Part of a small language model's weights.
Size: 2 heads of 32, MLP 256 squared leaky ReLU, 1.5M parameters.
Training: 119M tokens, 7233 steps.
Each number is 500 + 25 x the weight over the matrix's rms, rounded and kept within 0 to 999. Layers, rows and columns count from 0. Numbers have three digits each.

# layer 9 MLP down, 64x256, rms 0.169, rows 0-63, columns 0-63
510485496462512527489496570493497505496526513462521481511524522501495483501479507524538512461530542497484491517469508463484502502508494523536495512505497541505480467520491488517491504473496486
502527502535508477550480488533519513491546521514488509490518483538513526510522558496525523496530462499498523477531481511493475470516484469518506521516539495500506520542539520497502479514508524
507506481499475518492474548461529481499528496457469508443507505528487494474490450498478470532456515537497524507469511526486503512472502489517497482515517490515560510517465491505492476543493497
520507494523506466476476478517465546465536489529484493559505496476521499455515482541464509518507498441476524460504495499522498496506466486501509456485540482491471489492502494510516495530519501
473531538509534513502533498470489509509481477535507521476487523496482508534520528526520541514482552496509520503509506476524498533524533456537488522494509515521500493516487460547479543518511516
559552519456510490514522528507489525497519513523468498523482499519507530490514522531496524458492456465521490510475442527474528519492470491480504542506509482501510501494501497498503483469498501
536475516537508509537499463472466530490494506465504511520477498489534438528479502504472494491510460455482476488463512474511480481478425496514509510461554509514506456514464528473524532530538478
459457462485472467526519494501538473456487469498461481534492442472506499502490524506462502472490475506490475492461516523486515528472505486487475471487490451488446517526499472533506502514495527
509474537565505562567471522472491506519614565517503533528531529534566567535573552532493539507541538483506533586594539500488547545548511534583534508518610534512507543519506572534556556536529531
509479497451501505523491475502513512538520518493484468492472458512484516453488550508518496481531514521502504502491454473465501503529506494495506492531527454514453493465528508544479482506471505
522486477494501504507475519501536471506511516507455491508542525484519518498501497504515479491557559472484474464503479525502525505487483510472493498509468531479520485463500502507494521458490489
503523509485513517536465448504491544525452453513465516503484517508507493478492455494470497507508483520495496551481509471489482470509506551479450476540470482519495550547495520513520506528499504
507464496499486499475521465488503536544478524513489494500556530497465520537470463469490531503504478534517475522526517498499545541539533471463501483495500483492529496496503508504491503480543526
476512515488500469534498504545517505549504482527489524514489479480503498459497525512498494497468506516518467505490511487535487479495502463523490497521496491501484530495463462490539517493510527
513539506505488507515476528466513498494503517501531487465529492490481507525478488484482502489485527513448491476471514503543517433508496526511525507499484483548505488507506528471529509507480464
472493514532501518507504494453514517548515472454498500515508453479513474488522496481501489519495493477510524492476506495495493485472490493473485506483522451478513543509513495473482542505524484
478499470500540501475459500530551484487491520490466504533546479499522501506482521524518515500475523528531539509482503493478472452511491508477486541492470463507481512514511488508495526504518516
499516524494496531495440525529505475483480495465539498518503491547498478496493484529510486540520478504503433515506515520475501526516486462491498483497497488525464518533510488491491486485464500
508483465495529491488470506530428491524524499540503487492511490493564491515538501475421519518499505504479528487482516527485463459467507455502504494506515474511451533482482537513489474491494486
544518517501486519505450548482511525484525491484484507520496542511465457489512520519450492506489484515476503463503484475495499486495472527553491455483533518537470507487481492505481496517523547
522507477510439509511511560503499471539495558511490495441485522503535509460499485507437539504480491506474517506514469466492482534539539525498490501492524579484567517497482493451523515464474530
490489498506534500484489486501486469487483532463482525496428505491521496478491503516508515524490446487490487485489524502526497530489504526498490495476534496466476498525461508542500479479487494
503496476487498551494492483523513494474487503497483470541475499434457484492480498505498465535521500492497519488468444450531520478514476506442488511490491490529538481489520522480495499565518493
506500492536502483492468506532490491495473503510478492513525512510494510453477513487513450511533486503519500503507507531499522491470493497475470518457506490492535509526536521541483542477528502
479531528519458497529489505494521546464502514480510483493482507474479511530462500509540499515491502473486450476459501507519474518488450518512544464530491509524503478520531519509509484481489485
517483464542475507490517507469549531495487481499525483525540469506499495529572475526521548496521502474474531513536493494519497467507543484470506513489498448490544502527538511497485561511543491
512513497474514507509480481496539507493498478474491503490498512487505526513518524536494506514480514511548523480519517500458474489483510475533520506481506500509538460524483516486502497520487480
515516486524487473498484485521474433472532480536500476524543485498492508487486483454491534515485490510500570481503460528499511479507465511522513484498530457488535502484494523490464514487473498
504487489544502447483511469508486505534521470473476519513543531499522510518511498498479464481523481476514497512525466489511455457547482541486535496481512520496515515516479515498537519512514507
500510494523531505526502510494519505546492502514471515533460516504522511471501465492478518489491476461499463481519486529496529497531515497495492474493488535531533558505478502491500502508532496
460469499498477467468482483461509489542472463495509460513505489445516495491518470510526429469506512479503465500516509511507475558520464534480478518497501512506498472479494486540527482526521488
472497518522496533469467499465530458500529516529485498502510483510499478464500508507494552480488447480524517494528505507544507480489488553480490446505527526510457498484515526507465520508549507
598487495494510511482528519515471525537515509458494523478538501473504472527483452427450507509495519482454490472517474528523506481547471509525419474510523474480518495488528522476461519507486492
501487490480523500507492508529512505507519492483508544494448462498481495483532506523492527519479510480496509467451525458486540488475557468496476515481484488517529517494501461472521508481518542
504434475490490502512573524542501472512501506495481466511526513539487488526507513459525475459501483486510480496489462528520492467497503457460485523498526475520466516463532484495442497471467553
445520521482507517489490547446478487514494479515508518493522514474503533526510512473481508481463499450466500542477465513415528505500533527512519480534538500456520491550458513533511483507512517
477530508473505463488520479524512466485489480495520481476519523529491520515481487467506484466456512549529504483501498481474477481475463529531466483514518488577472506534500477543470504484474493
479473482502466506485474478489514511541451525460550456510533541486457520534492503469485514514512521482531518507478492450521516463478495497487505482515498516468501521495492516499471542551512488
496526472495500459498506437518453524482461531501464479510461510460517477487499450485474460445516450439498465464492492511530450469461480464453460443437489503500463460465489437455509475456496495
490498561477498501511512550501513481503483476504516498483480512537484508500479506466524475524510498528498517520492504520475507561532499505527484513523498503496505508507513470507511460514477523
479446494514484500509504492454558511514457500484506444504485562497525503477519470483496482495518536462509465490464489491478536476455496525503507519512518533522496499466469507501450495458485537
474527544509477496509460490448505513479493534523444504489531451485459510443469529486487495513502515531447493461524460483519521484467459480512495478506489488500509482489474445507540530511511479
502499494467510489520494504504495507490497505537508507507491441487558515473518493509489493508516520522500540513473507484460512504481476509496493481482490509474482474508453517529508510530495505
498505518503529494492470494501474481485492486497456506517486502500536472473505511494527523505477505468490534476503505481501476488521521503514529495531468528541489492522537460491538528500525492
523529473472511528491517524530462543480532515471490506504497495490534505540526486483507505516517539472472475457484469518498559516511534492519504548485496502496496487504500477490492519494465529
520512511479489524506507492508539467491459484538467520485523474502538522492510476515514534544455523482547500515507496487544479500471490509483454531478499515463508481510455528500498553507436557
504478480510513549525500452481533479477474471474520503492507477456460453502530506485523479491465473528508467501506553531488472499506481440480482536521518497485496526566530503530512515499514514
509461498529555521467461484513498517463491454497516484518494509486528507518525545493500463505492505500496494495480505513511484491512520495505466480503531504495476460490515504519494530504497507
541511534519543487494492511514477508505481516557505516506498484477507488465475485562511506483481490479469513504474488550485460481436514483514494485493505490458493488457467492469484500486525497
463521522446476524523502497498528472479523534499494486522477514474502509514498512521469457482495558491486488490469489519424484451481489489505533481525507512541508522519499513476529484523492540
510537511507558540493460469499475509482524486548503551455504470488533479502506470488503492505494539532525496544498479489497539509489491516524479498506498509486506506524474494483518526490482486
473487485489508495508527521489494516496538525484487507471506487503498520491514521505509485508511500486545530520495499507502509464483501505501492483526503478564512496459486513484512473507487457
484496487523532483539481505485482517508481459502469499490526499512542458541525511554453536467493508489511478531515527541543541515508553465473493527498478557463449491476456500532491509509507478
519557543507544484563500506556501500472526446511514530449491549509486491529469482513454499502486495500468541485499501524515491532512532478523492527572452517535456484538507481501545448511517524
470469479537430489506488493551519479535517528518523461497538485542465484497507495521495502490531497507521489525533498503533491516519468504498495487469494470499499529502514497473516502474507484
491516516463487541423522449463501489515492518524487522491506485496509505468485512484493462494515535525534488503507484495504503504478486487499509485501492488470552491441520470493471482537466534
501520511512506485502494511494480489465522496496535554508531458509498529530510489500467515455481453501490461494508575525496449502515536578525509500522476463538498516499465520518473493495541534
482511478503495505491480488487494500477466498498501507475481496512492496460536511470490509540525494527513510465492511501479534498483455496465530538501521492479493540470503474470522505514528485
500482468480442481517497497499535552468496491540457507491491524542508454493440501510504490525481504507525549530516539482496507481508532507530467529483506513490490499522487444499499475484519470
458477520519484495483501474501472517508470473513504491482515475558506462537458508484552503476543488497496520523457510461504527499516497486476493481530452498482463524486552487492480457509468467
501488490506507489505521499494515500540520479498491545509528471464519500506522475455498509492521501478450473439495500491535489533486474491490539516509480473469485521489519524504502547517487529
497493497504513477505503534505511487506543536517501479479487500516525504493534488530501509487496483496505492514463507532494475481496489481489522504475489506493532511498503476536531444510489494
460490489516464472496485532466518453474502513499513476515515510546484460491506547500544530515484480482535475490501510491499470480545473511488530519521477444499507475510480504526485480506520488
521540527525490446553524489518515540540453504488514550523508489536509521489468493498503508542527524539519461497518540507450497487473472505508517504498497505473486522503502523508547528458481450